python train.py --num_attention_heads=4 --decay_fraction=0.784 --max_seq_len=256
Each number is 50 + 15 x the weight over the matrix's rms, rounded and kept within 0 to 99. Layers, rows and columns count from 0.

# layer 3 MLP gate, 704x256, rms 0.23, rows 423-459, columns 0-63
57 53 52 49 43 44 41 39 48 64 61 53 51 64 27 48 43 61 28 27 39 58 63 28 36 50 52 62 47 54 37 59 23 24 33 32 50 47 63 42 70 48 34 34 48 37 62 00 72 49 35 62 69 36 33 76 30 21 30 33 62 57 61 41
56 33 32 42 57 57 47 59 53 54 47 47 52 43 48 44 22 73 47 52 43 49 46 75 69 18 40 45 53 80 47 36 48 76 60 49 22 59 57 67 63 38 34 60 19 42 27 26 42 34 59 57 29 46 39 25 44 75 30 48 59 39 58 42
44 25 40 80 65 38 64 61 46 42 68 34 72 62 50 48 54 19 34 55 69 75 50 52 24 49 42 80 41 51 58 60 33 69 37 33 54 59 32 14 77 25 40 22 48 56 92 53 56 83 41 78 37 73 67 61 67 77 44 60 27 17 32 60
58 43 56 70 61 57 59 52 58 65 15 59 48 58 29 61 59 72 37 41 60 67 77 58 60 49 32 49 36 39 61 61 37 48 47 50 78 46 38 41 52 56 38 51 47 30 28 73 54 39 59 43 48 74 15 38 48 38 43 60 48 48 77 32
52 56 62 69 71 59 73 49 74 54 54 68 68 56 31 28 43 42 29 40 49 46 65 50 52 75 65 56 42 75 53 37 56 42 37 79 25 52 62 44 26 45 93 61 34 33 52 39 49 64 77 24 20 62 48 40 51 43 49 67 51 39 75 51
33 58 45 74 57 56 43 78 54 40 66 49 48 50 61 36 47 45 35 44 62 33 55 70 43 25 64 45 45 35 79 54 14 51 71 65 40 52 18 53 82 39 25 51 65 59 36 39 86 60 54 71 59 49 34 35 07 58 11 50 77 65 49 58
39 60 51 54 43 50 50 59 48 45 58 52 26 47 41 28 47 32 49 59 45 34 48 45 68 76 48 24 67 42 78 56 53 28 59 68 39 55 47 59 28 39 62 44 43 47 28 80 65 63 46 40 49 42 49 55 51 62 22 69 71 44 45 35
39 74 57 46 58 50 66 74 49 65 46 33 63 39 32 36 41 58 60 36 41 39 48 39 56 34 48 47 54 77 50 78 39 83 38 33 41 63 50 60 34 80 21 31 74 22 33 66 67 37 47 48 62 60 54 39 54 52 55 44 42 28 35 40
78 47 59 29 69 47 41 28 61 61 52 62 43 51 45 40 30 41 38 46 48 33 78 61 67 37 63 58 55 54 36 28 58 54 58 37 38 50 64 32 28 59 59 14 65 61 53 48 62 53 79 51 42 57 53 74 72 63 27 54 71 49 38 42
57 53 45 62 53 53 70 66 35 52 50 52 51 41 38 41 46 72 52 43 74 52 58 72 85 36 72 57 62 54 49 79 40 65 74 56 25 32 49 55 61 41 53 61 37 37 73 66 38 50 61 38 68 46 40 60 47 49 31 48 42 39 29 62
51 67 75 55 65 52 58 59 45 23 65 44 71 37 03 44 43 35 28 54 50 28 79 53 44 57 53 46 70 56 90 53 35 35 58 16 34 48 69 27 60 46 55 48 38 57 56 52 30 46 78 68 62 67 47 46 42 36 43 46 44 38 34 45
71 78 57 55 72 46 49 26 11 46 55 07 55 49 36 49 35 36 88 20 66 45 85 33 40 56 42 51 59 65 64 61 43 32 70 45 42 36 29 54 30 67 54 72 62 56 57 36 38 44 62 59 51 60 24 58 48 34 83 53 54 61 44 80
66 65 59 59 22 51 44 15 56 58 69 58 48 55 36 41 54 39 39 46 64 35 62 26 59 28 72 28 32 50 71 51 67 28 54 71 52 53 55 49 28 58 41 60 50 28 32 26 77 64 53 55 54 53 34 48 55 58 37 57 65 48 70 50
64 44 73 50 47 71 40 20 38 84 60 36 23 27 41 48 60 66 38 39 23 64 70 56 34 63 49 30 51 72 54 68 21 34 47 46 86 47 42 50 50 73 70 75 53 39 48 39 62 76 48 37 75 56 30 57 42 52 46 51 46 37 74 40
35 64 46 73 63 43 61 62 49 64 40 58 52 55 29 51 68 54 24 65 53 43 45 62 75 60 57 24 56 53 40 37 72 55 25 36 80 62 29 38 54 07 54 28 46 63 39 59 32 64 44 49 60 76 32 67 32 61 35 33 35 26 61 68
74 70 59 27 31 73 21 52 30 58 54 29 51 61 61 49 55 80 43 46 66 35 52 49 37 52 77 42 55 60 32 38 41 43 32 36 36 56 39 47 38 72 70 49 60 27 59 46 38 57 39 57 58 70 44 25 59 45 30 27 36 79 49 62
37 30 31 47 43 29 48 50 66 41 67 42 53 46 73 34 31 52 50 52 68 55 47 56 40 46 33 57 32 25 49 39 32 60 37 36 60 55 51 31 40 60 69 52 45 48 43 49 58 52 63 55 65 42 55 52 29 20 91 39 54 50 34 30
62 33 64 08 58 44 60 76 63 80 65 67 46 68 44 23 73 10 45 42 63 46 49 67 59 65 47 60 71 57 51 76 56 72 68 30 20 30 54 34 65 46 31 58 46 58 64 39 54 62 48 33 44 36 55 63 60 84 42 58 30 40 33 62
29 59 59 39 25 54 57 51 52 19 58 48 64 34 20 71 68 52 53 52 59 55 50 41 45 54 66 45 50 52 52 30 63 47 58 72 29 23 47 63 29 46 33 75 51 30 49 94 72 36 75 85 27 53 32 64 34 27 34 38 19 39 56 74
52 13 67 52 48 13 62 40 68 63 53 67 21 45 29 49 72 72 31 45 71 53 66 83 48 35 75 38 31 23 54 51 62 38 46 69 47 43 68 51 33 34 24 55 31 32 36 42 53 34 73 60 40 27 54 70 56 58 49 52 57 34 64 49
56 54 50 71 61 83 34 62 50 38 42 56 78 60 25 64 47 72 41 28 65 66 30 63 50 34 73 25 38 38 57 54 68 57 68 50 10 53 56 17 56 62 42 51 38 45 63 48 39 51 59 47 45 38 44 58 39 62 64 41 49 57 52 63
65 65 51 44 49 38 52 48 40 23 72 38 49 51 44 57 44 58 60 56 59 62 46 58 37 80 69 66 64 45 53 40 46 40 43 10 69 64 48 55 83 35 64 56 66 11 35 62 76 39 54 58 30 61 42 48 59 30 40 50 43 46 47 32
68 20 47 47 71 47 88 62 57 15 54 49 23 66 55 49 64 46 38 35 70 46 06 41 10 25 62 57 16 19 63 48 70 21 36 42 53 52 55 57 62 59 51 23 40 68 55 56 60 46 61 72 30 42 47 45 45 44 36 35 48 65 45 34
52 51 59 49 40 21 39 54 43 48 44 53 52 46 36 66 44 45 29 60 42 48 73 85 24 73 32 53 72 73 67 60 54 38 47 64 40 61 71 52 56 09 38 27 48 49 16 71 53 51 72 28 55 27 61 50 49 60 56 63 52 84 50 22
46 37 51 38 48 30 47 62 61 48 61 12 35 36 52 64 54 58 71 49 71 51 43 33 53 69 72 54 17 55 25 60 52 60 43 30 68 55 36 58 71 53 63 65 44 69 79 42 33 35 45 64 53 40 21 67 49 45 29 53 51 54 60 57
68 75 42 41 73 50 47 41 41 52 33 55 46 49 42 29 56 40 45 67 48 71 78 29 50 63 60 68 41 27 59 48 33 27 56 48 53 54 59 34 35 54 50 41 46 61 40 52 46 26 68 40 39 44 64 79 41 57 36 64 39 37 41 41
73 58 74 45 58 08 60 31 49 57 58 52 58 63 13 53 61 57 55 55 73 50 37 51 58 41 54 15 52 64 40 34 73 34 30 51 57 65 56 46 54 51 44 55 21 67 35 39 50 46 67 60 59 61 08 58 49 45 57 64 15 50 76 75
48 64 49 39 83 60 34 48 77 53 41 38 57 49 41 36 44 45 34 46 43 34 80 65 56 49 51 39 50 54 66 59 33 61 54 56 65 19 46 51 84 59 74 54 18 47 52 09 37 63 25 47 72 62 64 49 35 40 57 75 75 60 56 47
56 29 57 34 66 57 41 48 38 26 78 54 61 54 47 77 64 54 41 63 57 70 17 45 50 43 54 73 54 74 48 55 52 36 29 52 44 49 61 41 62 33 57 64 48 65 39 67 47 43 55 44 39 60 58 42 22 49 39 30 49 38 27 53
39 42 46 50 47 45 84 55 47 42 23 54 44 75 60 38 56 22 45 42 56 52 46 51 51 54 71 34 55 41 32 59 55 45 76 58 40 45 64 68 58 56 38 53 61 35 32 75 62 57 55 29 65 18 45 62 69 27 19 43 60 46 65 31
13 54 79 54 36 51 59 58 46 50 48 50 46 40 36 34 50 59 61 45 64 78 38 56 56 20 57 32 32 86 66 35 20 39 67 45 67 50 34 38 56 40 25 77 50 55 32 48 34 35 54 71 51 30 53 38 53 46 48 55 58 53 77 38
48 68 37 46 53 43 22 79 49 60 41 71 46 29 46 42 42 52 26 32 64 45 58 37 41 46 61 50 53 28 49 48 23 27 50 63 64 60 73 74 76 46 39 62 53 59 86 40 46 52 34 44 59 62 40 74 30 39 73 17 26 40 73 72
53 53 35 58 39 38 56 71 60 55 62 47 57 48 33 51 73 19 34 32 50 35 62 76 58 22 50 44 51 67 35 58 54 59 23 28 56 47 43 44 66 37 58 11 41 41 38 28 48 52 40 36 42 61 64 64 52 51 57 42 47 51 51 60
39 52 39 70 74 59 69 67 48 56 31 66 49 30 78 38 50 36 59 46 75 56 29 49 41 62 46 58 52 66 40 54 61 54 48 24 47 47 54 37 71 58 86 60 59 54 70 60 78 55 31 51 45 33 53 32 64 34 61 81 44 61 58 42
61 60 87 32 49 46 38 43 44 61 55 47 56 40 48 49 22 58 62 36 59 52 32 47 65 46 23 44 54 59 62 16 47 38 59 44 36 65 38 30 50 56 45 46 62 40 61 60 49 69 60 24 48 75 27 44 63 30 73 68 73 60 51 31
65 62 60 38 39 08 45 73 61 83 59 41 35 43 63 54 75 20 34 56 73 20 73 59 28 44 51 64 47 60 57 50 47 59 59 26 48 56 59 57 27 50 52 70 49 45 25 65 58 61 52 50 56 23 52 77 44 48 36 56 67 66 71 43
37 58 46 68 47 57 50 56 60 40 57 49 61 43 36 49 41 31 77 59 66 49 75 46 41 59 80 68 35 48 43 40 43 53 35 63 50 19 52 32 39 37 33 46 36 54 27 55 41 47 25 65 83 24 29 51 40 41 63 54 70 38 39 56
# layer 3 MLP up, 704x256, rms 0.241, rows 423-458, columns 0-63
53 40 61 39 63 50 66 35 50 41 26 47 44 73 49 74 71 49 45 58 54 23 64 48 82 77 26 61 38 59 41 64 58 63 48 44 69 38 42 81 52 44 67 72 43 67 61 62 27 63 56 42 39 44 52 60 55 55 30 43 48 43 50 36
44 45 18 61 17 55 50 33 55 50 62 67 32 40 66 42 47 57 53 41 65 49 65 59 57 44 50 56 49 50 47 60 35 44 50 53 56 65 41 64 47 72 43 42 32 44 36 51 61 46 84 52 30 45 56 34 53 35 72 59 32 62 50 42
35 33 32 48 35 36 42 69 56 38 59 47 34 71 40 38 42 35 45 51 47 39 72 48 72 35 41 52 58 43 54 40 68 58 53 50 39 72 55 71 69 56 32 62 55 52 63 24 65 41 42 64 71 56 54 37 51 18 47 41 30 55 30 61
52 31 59 50 32 35 37 48 29 60 54 56 46 63 65 39 73 58 44 35 38 39 55 57 41 34 57 57 41 25 57 49 47 70 57 36 61 53 31 62 58 56 28 49 43 43 48 41 32 36 68 58 56 48 70 30 39 48 57 27 69 37 74 57
60 41 68 75 48 41 48 73 49 21 33 67 57 36 46 52 75 63 64 33 19 50 63 58 43 66 52 42 71 35 41 42 65 53 57 63 53 32 59 67 70 46 40 52 44 15 33 79 59 65 46 38 57 43 42 40 43 48 49 48 77 61 71 51
51 69 53 31 30 53 74 52 90 80 34 49 47 35 38 42 39 48 75 37 42 68 71 36 62 26 39 43 65 44 41 53 68 38 40 65 77 66 27 48 36 71 35 35 47 34 47 47 72 60 58 51 37 48 44 03 10 58 32 61 68 83 67 36
32 58 56 49 57 61 55 31 61 55 52 51 56 43 50 64 53 45 47 47 58 50 43 42 48 19 33 71 44 60 30 39 48 40 62 45 33 82 79 57 58 51 41 50 41 51 66 31 56 57 60 43 51 59 39 54 46 36 48 37 06 59 47 41
23 59 54 57 40 57 49 65 26 31 62 66 16 64 53 84 63 43 25 09 51 29 55 27 66 40 49 65 46 41 36 32 63 53 45 63 71 47 55 42 69 30 31 28 35 47 39 48 41 54 53 25 56 55 55 52 20 72 44 39 36 59 50 42
38 55 17 54 37 49 40 55 40 71 62 33 37 54 60 53 21 74 40 36 47 64 33 67 75 52 41 74 52 82 43 44 68 34 61 58 84 59 41 52 57 61 48 39 83 63 40 47 23 24 46 56 57 34 58 70 47 16 30 63 42 36 78 52
30 46 53 58 66 61 71 63 87 40 61 59 52 34 72 28 19 66 85 47 63 28 62 60 60 64 43 25 18 69 42 39 50 48 60 38 36 69 30 52 29 39 45 93 71 42 65 62 43 79 66 40 42 28 65 46 29 27 40 55 45 61 62 57
55 33 68 33 41 59 55 69 32 36 51 74 36 21 45 40 60 47 51 68 49 49 56 55 42 31 52 30 40 31 27 27 58 23 63 53 40 29 66 44 33 42 46 51 49 35 58 38 42 36 36 59 40 37 50 43 70 49 46 57 45 64 42 50
67 44 43 65 56 50 26 38 53 75 21 39 56 62 53 69 61 59 55 53 33 27 57 37 15 54 59 49 42 70 17 52 85 64 60 58 60 41 38 49 37 38 48 37 60 55 57 63 86 55 41 68 25 62 54 37 41 51 40 45 59 57 39 58
64 51 61 57 15 42 52 42 53 39 42 33 47 55 25 41 30 59 35 30 63 81 41 86 37 41 57 56 40 48 59 06 46 57 23 37 49 46 67 50 60 44 51 43 33 62 59 48 57 31 67 29 28 82 44 30 75 63 49 14 57 63 44 29
48 37 56 38 40 50 38 70 48 68 38 49 38 41 60 29 34 72 68 58 61 59 55 17 45 66 57 51 81 64 41 53 55 48 37 73 44 81 57 60 58 62 35 48 67 66 30 49 60 26 29 39 31 44 74 39 36 54 65 30 75 51 34 44
48 80 17 50 36 51 50 53 56 46 36 52 75 64 77 55 41 45 52 75 61 40 76 87 62 56 59 61 35 20 54 53 49 35 47 77 05 21 17 36 63 68 73 33 58 53 32 27 53 62 65 67 47 33 58 37 65 38 59 62 87 53 44 60
48 46 38 61 71 64 52 42 74 40 33 56 41 46 31 42 54 53 32 28 39 48 63 51 28 47 46 43 54 34 54 24 76 24 16 66 52 15 35 61 43 75 51 35 49 42 54 46 54 54 29 35 60 57 64 82 43 42 47 50 40 79 70 45
50 53 35 43 84 77 56 55 57 39 47 36 72 50 45 76 42 60 47 51 51 64 54 57 41 60 61 58 41 25 65 65 55 52 56 73 75 35 55 65 59 36 69 43 48 43 74 47 47 38 20 47 40 40 48 49 57 61 26 73 43 55 63 31
47 80 44 32 70 54 64 70 57 48 64 56 60 59 65 81 50 50 15 24 62 69 42 47 67 53 66 35 43 65 20 28 44 84 73 51 38 35 62 52 77 55 47 34 41 69 62 75 52 46 55 27 61 45 51 29 40 45 44 48 61 69 54 64
28 42 46 34 51 95 33 27 40 34 57 45 57 62 24 25 80 72 42 58 56 48 66 19 64 71 53 66 62 57 55 45 56 25 46 40 38 44 50 30 48 39 49 30 24 54 46 83 44 34 58 75 43 56 37 37 46 65 42 42 41 33 48 46
96 34 31 21 39 46 37 57 69 56 39 41 31 47 52 57 66 53 13 68 48 67 65 70 43 49 61 36 28 64 43 65 42 27 46 39 35 49 49 52 65 59 41 17 47 25 34 59 63 41 65 58 30 66 37 55 59 67 59 30 42 56 27 32
53 79 54 36 42 69 76 13 56 39 43 52 59 70 55 59 43 67 60 56 36 48 80 44 41 39 43 72 56 51 56 53 49 31 44 48 65 48 46 69 70 31 40 43 64 41 44 38 39 53 49 42 51 41 42 10 73 28 84 62 77 60 55 65
27 41 35 53 54 56 47 32 31 67 39 13 36 88 32 36 57 46 46 25 32 45 63 26 27 62 20 60 43 41 61 60 18 57 51 70 61 22 50 45 60 47 32 32 55 29 35 55 52 27 38 36 41 49 51 48 22 53 52 49 67 43 66 43
41 55 55 71 43 66 12 61 53 59 29 29 47 38 67 41 56 38 61 66 56 99 60 41 60 50 54 35 57 65 89 52 49 57 57 61 39 34 40 34 37 39 62 36 60 73 41 23 40 46 32 39 67 59 81 60 49 65 51 57 46 57 47 12
39 46 34 56 45 58 32 64 66 72 52 71 47 27 40 47 45 60 50 45 48 41 44 53 31 55 57 46 40 37 50 32 44 60 56 23 58 35 78 41 47 53 49 56 50 59 50 33 54 34 46 55 41 66 35 52 03 41 43 50 47 55 81 37
53 38 61 35 41 56 54 36 59 50 40 47 52 28 55 71 48 62 52 76 56 47 35 24 55 41 52 30 66 47 66 30 72 39 57 46 63 58 55 22 54 13 50 48 27 60 40 62 48 75 51 42 30 62 36 35 77 42 37 53 63 66 67 30
41 61 69 47 48 58 41 55 37 44 37 70 54 45 62 50 32 76 56 49 26 33 43 54 48 62 40 26 48 64 23 33 14 65 26 31 85 67 27 49 56 54 33 40 55 59 69 56 48 47 35 19 63 44 66 23 35 48 40 24 68 55 66 72
63 43 76 52 47 41 57 36 57 38 45 69 57 53 39 63 59 73 27 82 49 65 70 53 51 32 52 74 49 44 47 27 52 68 38 68 62 47 66 54 59 63 45 50 40 56 49 13 56 34 69 34 32 73 14 52 50 43 56 57 32 33 42 73
66 35 62 50 43 43 79 47 64 53 63 51 44 37 27 69 53 44 75 31 51 32 71 23 74 47 44 34 77 66 48 70 76 38 76 58 79 36 45 41 42 65 49 64 23 50 60 47 43 62 23 38 73 55 54 23 52 66 55 40 29 38 47 60
52 42 57 45 44 40 43 46 43 45 61 63 44 50 45 64 68 51 44 65 46 54 43 69 51 28 52 37 52 55 55 58 50 13 56 39 56 54 53 53 73 50 43 69 57 76 74 60 59 60 70 48 25 87 46 62 41 63 47 41 24 52 46 41
70 73 22 57 72 47 56 33 43 66 49 51 82 62 54 71 33 37 37 40 43 61 77 26 34 19 56 51 65 52 56 47 49 62 70 64 56 30 62 27 15 44 35 69 47 57 69 50 28 46 52 61 63 54 45 55 15 43 78 50 55 58 54 43
64 46 65 39 55 53 67 70 69 47 53 72 50 49 58 53 56 61 63 70 41 42 50 60 64 27 35 46 42 69 43 41 58 62 25 53 50 64 55 65 44 36 72 38 41 65 57 50 33 62 18 44 50 24 65 72 60 52 50 61 45 67 63 65
46 51 46 56 38 53 53 55 56 07 54 36 30 13 69 46 55 38 41 67 47 74 47 51 46 36 68 26 54 53 62 87 41 35 54 42 37 60 32 57 35 38 51 55 48 51 44 63 54 69 46 72 58 40 54 43 45 39 22 37 65 64 64 58
52 67 34 59 62 53 45 80 34 38 84 51 71 48 59 32 42 66 26 33 42 81 50 71 45 45 45 32 61 45 37 41 43 66 34 35 65 43 23 53 57 74 62 57 43 55 42 27 64 12 18 56 42 47 55 59 80 47 83 58 27 58 58 54
47 50 45 52 77 50 55 65 36 35 68 27 53 49 35 33 91 58 51 44 22 41 52 38 59 50 64 71 43 38 42 55 47 60 49 67 53 72 25 71 49 35 36 45 60 48 51 32 67 43 32 53 42 55 41 57 47 71 52 57 65 63 41 41
43 56 41 57 54 65 42 49 57 55 61 47 36 55 38 50 51 60 84 41 70 68 47 70 57 33 45 35 42 62 53 50 64 46 34 51 69 54 67 34 24 62 57 64 56 52 59 64 63 54 55 58 28 34 67 43 51 70 64 62 42 39 93 82
42 69 56 27 60 63 73 73 43 23 60 72 67 35 62 36 29 57 58 44 45 78 49 55 72 55 73 35 61 54 47 52 37 38 55 43 55 54 55 52 58 47 35 46 41 44 56 38 39 37 40 56 68 57 39 64 67 42 33 34 37 57 46 40
# layer 3 MLP down (transposed), 704x256, rms 0.227, rows 423-458, columns 0-63
49 42 34 58 43 52 54 55 44 56 65 78 41 50 29 37 24 53 44 56 73 52 62 35 56 50 49 51 58 31 29 42 51 62 48 41 41 61 56 40 65 52 67 38 42 55 57 50 67 29 46 49 47 61 38 54 46 42 49 60 84 43 64 28
37 37 33 26 65 39 67 44 41 44 68 19 37 19 40 65 67 38 54 47 62 50 70 40 44 63 62 35 71 29 58 64 54 32 45 21 70 67 32 75 65 50 26 45 84 50 50 50 26 57 43 44 70 34 39 46 50 38 22 14 53 56 48 64
51 54 50 23 71 46 64 62 26 34 78 50 64 38 46 76 48 59 75 56 76 47 50 54 63 43 38 53 24 22 58 39 47 67 37 25 69 31 50 31 79 32 24 54 61 68 72 54 65 67 43 68 47 36 45 58 82 46 54 29 70 66 67 64
64 48 68 40 31 15 74 46 38 46 36 54 04 63 41 54 32 83 63 46 21 31 82 42 53 41 42 38 37 68 45 49 61 59 59 51 27 39 63 47 32 75 34 50 80 35 29 49 48 32 59 53 47 58 73 57 46 60 54 66 51 64 38 46
45 67 56 30 74 86 76 53 40 59 58 83 40 36 92 28 75 33 45 49 30 36 54 31 41 56 57 36 39 33 60 43 36 59 51 54 48 68 46 59 41 58 48 48 35 49 61 50 69 36 82 62 53 47 64 92 61 58 42 33 31 48 18 66
48 45 51 23 51 43 64 76 48 70 75 56 57 60 45 58 90 31 49 23 51 68 32 52 28 43 46 35 38 42 63 44 55 60 53 51 48 47 36 42 42 36 49 51 50 55 49 65 45 62 61 61 46 84 49 30 28 81 55 39 64 60 59 51
36 57 48 49 52 68 68 76 42 83 44 45 57 71 57 51 70 49 46 63 65 53 29 57 72 38 54 49 46 36 38 36 42 66 45 57 65 47 64 46 42 59 63 18 55 73 64 74 59 49 69 46 28 51 60 70 48 55 66 48 55 78 38 58
51 67 38 74 59 72 60 51 79 60 07 29 46 67 38 74 50 49 55 52 57 32 47 51 63 42 72 66 45 43 66 45 58 73 61 66 49 25 33 26 66 40 63 53 50 61 57 51 44 53 56 59 48 61 46 36 43 27 57 68 51 62 55 36
69 58 41 66 33 42 59 13 49 50 37 57 52 51 31 69 44 53 43 53 46 34 39 46 50 53 44 50 45 38 43 47 36 49 66 39 50 31 57 54 62 73 22 57 32 46 62 28 54 55 47 78 71 77 42 63 23 39 26 57 36 60 73 51
55 83 27 85 50 54 54 46 52 45 54 65 15 23 32 56 00 33 44 61 36 61 50 53 61 48 46 53 47 59 64 32 41 48 71 82 45 59 50 49 59 40 71 27 67 44 63 37 52 62 55 50 27 47 50 51 43 51 49 39 55 33 48 45
77 15 57 26 18 47 49 63 14 52 32 56 26 67 66 41 52 36 41 85 33 55 42 60 82 28 88 50 84 38 24 58 57 53 55 65 51 53 46 50 49 74 36 49 63 75 52 31 70 37 36 61 43 46 60 43 38 42 57 55 50 52 55 46
39 42 22 51 56 45 54 67 37 70 61 61 32 60 40 37 28 42 27 74 45 69 20 49 36 40 53 42 71 78 50 65 40 66 49 47 35 55 35 71 43 70 68 53 38 65 27 67 37 31 28 39 33 41 60 39 57 35 22 53 39 44 56 48
68 44 47 32 48 52 54 09 30 49 54 42 51 67 63 48 17 41 55 65 79 24 44 52 44 53 97 73 30 32 39 29 60 52 47 62 58 44 29 61 56 66 48 43 56 69 70 54 34 18 57 51 30 49 20 45 52 37 52 53 25 55 48 53
46 70 43 24 64 52 19 83 57 45 24 67 69 67 45 49 62 52 29 39 24 34 79 94 38 54 21 50 59 27 31 18 43 47 65 38 48 60 38 43 70 42 30 57 35 56 74 50 42 52 48 67 47 53 58 28 50 27 52 29 65 54 53 51
33 88 54 17 29 60 46 59 53 47 61 39 45 40 44 51 58 59 63 71 54 52 21 52 47 79 41 26 74 67 42 34 59 64 27 75 47 00 49 57 47 57 99 20 43 28 78 65 38 63 37 59 66 29 30 59 38 46 87 53 47 54 60 25
52 91 43 26 74 40 83 29 55 40 43 59 44 61 37 37 72 51 34 42 29 64 84 35 30 44 44 13 24 46 58 28 44 36 62 37 56 44 65 65 63 58 30 61 27 70 47 57 38 47 51 34 51 34 38 66 87 20 44 57 39 34 75 68
60 51 56 48 64 61 30 74 37 55 59 46 34 49 58 86 61 50 67 58 94 49 40 60 32 36 49 56 47 54 56 31 49 79 35 50 63 38 35 47 70 31 53 60 49 30 78 57 67 73 30 50 56 31 51 49 65 40 42 66 71 59 67 44
59 39 78 36 24 37 49 59 25 38 70 63 33 50 45 37 57 25 61 32 24 80 62 32 80 54 29 75 55 32 53 84 41 33 76 58 30 42 77 60 25 53 38 62 54 35 53 50 63 42 68 14 45 71 30 45 69 56 61 40 55 36 58 54
28 64 36 57 12 37 59 42 25 41 64 71 53 33 31 74 71 58 57 20 86 30 30 60 56 30 50 70 83 38 68 69 35 41 65 32 54 44 54 36 50 42 67 53 56 57 37 55 56 38 40 62 39 50 80 42 45 10 33 61 78 45 57 46
28 51 61 51 55 29 54 76 50 55 47 66 78 67 80 47 35 22 44 62 51 46 56 38 22 56 61 72 41 56 32 40 67 48 46 36 50 53 68 50 45 38 54 50 19 46 66 73 47 51 55 28 74 68 60 44 59 25 60 63 42 44 48 63
20 64 75 53 62 44 30 37 54 69 22 52 45 59 24 52 67 34 47 56 60 53 48 66 52 56 33 55 40 46 56 45 48 54 52 78 61 21 49 73 78 42 38 53 24 41 80 77 45 58 18 40 40 22 52 57 81 55 48 65 12 52 52 34
40 51 59 45 34 30 52 51 56 70 46 62 36 69 63 38 53 57 25 82 56 49 66 62 84 42 46 55 50 88 55 52 34 55 38 42 36 59 38 40 59 67 46 43 58 31 52 70 34 51 37 46 57 56 56 49 37 55 32 35 47 75 25 27
64 39 43 62 51 23 46 17 77 57 36 36 55 46 71 34 50 50 75 24 66 79 44 68 67 34 34 31 46 64 33 63 46 34 55 68 27 62 45 82 71 49 47 76 46 43 55 44 52 62 50 72 42 64 54 41 70 49 43 21 61 53 63 45
54 62 68 16 47 31 64 34 56 60 17 57 46 60 60 64 65 59 61 41 60 20 33 34 38 52 51 64 50 55 45 25 28 59 56 35 42 69 45 67 57 24 65 53 50 52 37 34 40 40 25 54 34 42 42 38 16 50 48 39 43 65 68 56
60 58 40 66 52 74 53 46 38 50 59 22 53 49 42 71 45 48 51 52 39 64 41 49 92 36 54 30 31 50 59 38 69 69 51 61 34 86 41 58 15 39 40 32 62 55 59 33 78 32 30 47 32 47 36 39 39 51 65 60 45 58 37 40
57 52 63 40 44 54 66 56 55 33 47 64 45 43 61 32 58 43 74 50 18 54 61 35 32 51 73 66 52 47 39 37 75 34 72 18 48 42 37 73 57 62 46 57 41 56 43 54 23 77 60 42 72 39 74 37 65 39 64 44 54 46 48 71
59 42 33 49 74 67 31 64 64 41 73 56 59 57 55 68 57 55 33 75 60 60 39 21 31 62 41 58 52 45 52 75 36 36 52 48 28 65 48 17 66 45 75 35 38 57 46 73 52 59 57 35 90 35 47 47 70 67 14 53 53 48 53 46
45 52 62 72 30 49 54 54 69 37 59 75 50 49 48 75 57 25 54 50 31 45 55 59 54 52 48 39 52 52 48 09 64 52 43 37 48 42 62 58 60 45 61 29 58 53 53 51 12 42 81 46 59 73 41 18 43 57 30 68 49 42 41 60
62 51 61 75 68 50 34 39 29 48 62 53 23 55 66 23 60 76 33 60 65 27 58 38 48 46 33 78 46 41 46 32 68 36 44 61 13 74 43 46 21 69 39 54 36 52 55 56 42 51 49 58 51 24 46 50 43 50 34 55 41 62 49 31
41 53 47 50 75 60 46 31 50 26 53 66 76 44 42 57 69 56 60 46 22 64 40 42 35 31 32 50 34 06 59 35 22 32 31 39 59 64 43 79 56 17 39 54 30 63 25 40 63 55 71 42 18 63 76 16 40 69 64 31 53 61 21 57
59 57 51 17 66 56 45 44 57 60 51 60 48 62 41 41 74 53 37 43 39 40 52 69 56 57 51 43 33 64 58 65 66 41 38 18 60 67 33 68 99 88 80 46 29 52 45 51 51 00 29 46 61 86 42 56 53 36 60 69 36 44 53 44
63 70 67 58 63 29 39 70 52 56 42 41 52 41 60 44 44 26 29 65 51 51 62 62 37 70 26 58 73 48 39 42 15 22 33 59 61 21 65 32 63 41 54 36 48 18 48 70 51 50 16 30 31 53 58 57 42 49 18 56 43 30 48 42
49 54 46 59 49 77 58 54 33 56 49 26 64 63 39 56 57 48 36 59 43 56 47 38 79 47 68 34 57 75 59 40 53 55 23 32 48 42 44 52 59 60 44 53 58 39 47 58 49 55 57 34 62 27 57 48 55 63 67 68 51 72 64 59
63 72 47 61 53 30 33 69 61 45 43 73 48 41 22 30 37 56 16 45 55 51 25 42 26 34 58 69 41 44 16 63 66 53 67 54 60 51 52 60 40 68 68 58 46 48 57 61 43 67 45 61 71 50 61 40 44 76 65 53 58 54 53 46
81 47 66 46 30 49 48 70 50 39 37 76 34 46 69 25 39 50 40 62 32 69 52 51 57 42 42 68 40 38 45 34 31 45 46 56 39 52 30 68 72 47 55 63 73 49 23 46 44 28 37 19 34 70 48 57 71 67 57 42 48 50 28 75
50 44 59 38 56 77 89 66 72 47 66 48 42 80 61 39 39 38 36 20 17 55 68 41 40 41 55 82 37 75 73 74 55 58 67 67 59 77 51 39 51 53 42 66 45 49 62 45 84 52 19 27 53 47 50 65 51 56 57 46 62 47 36 44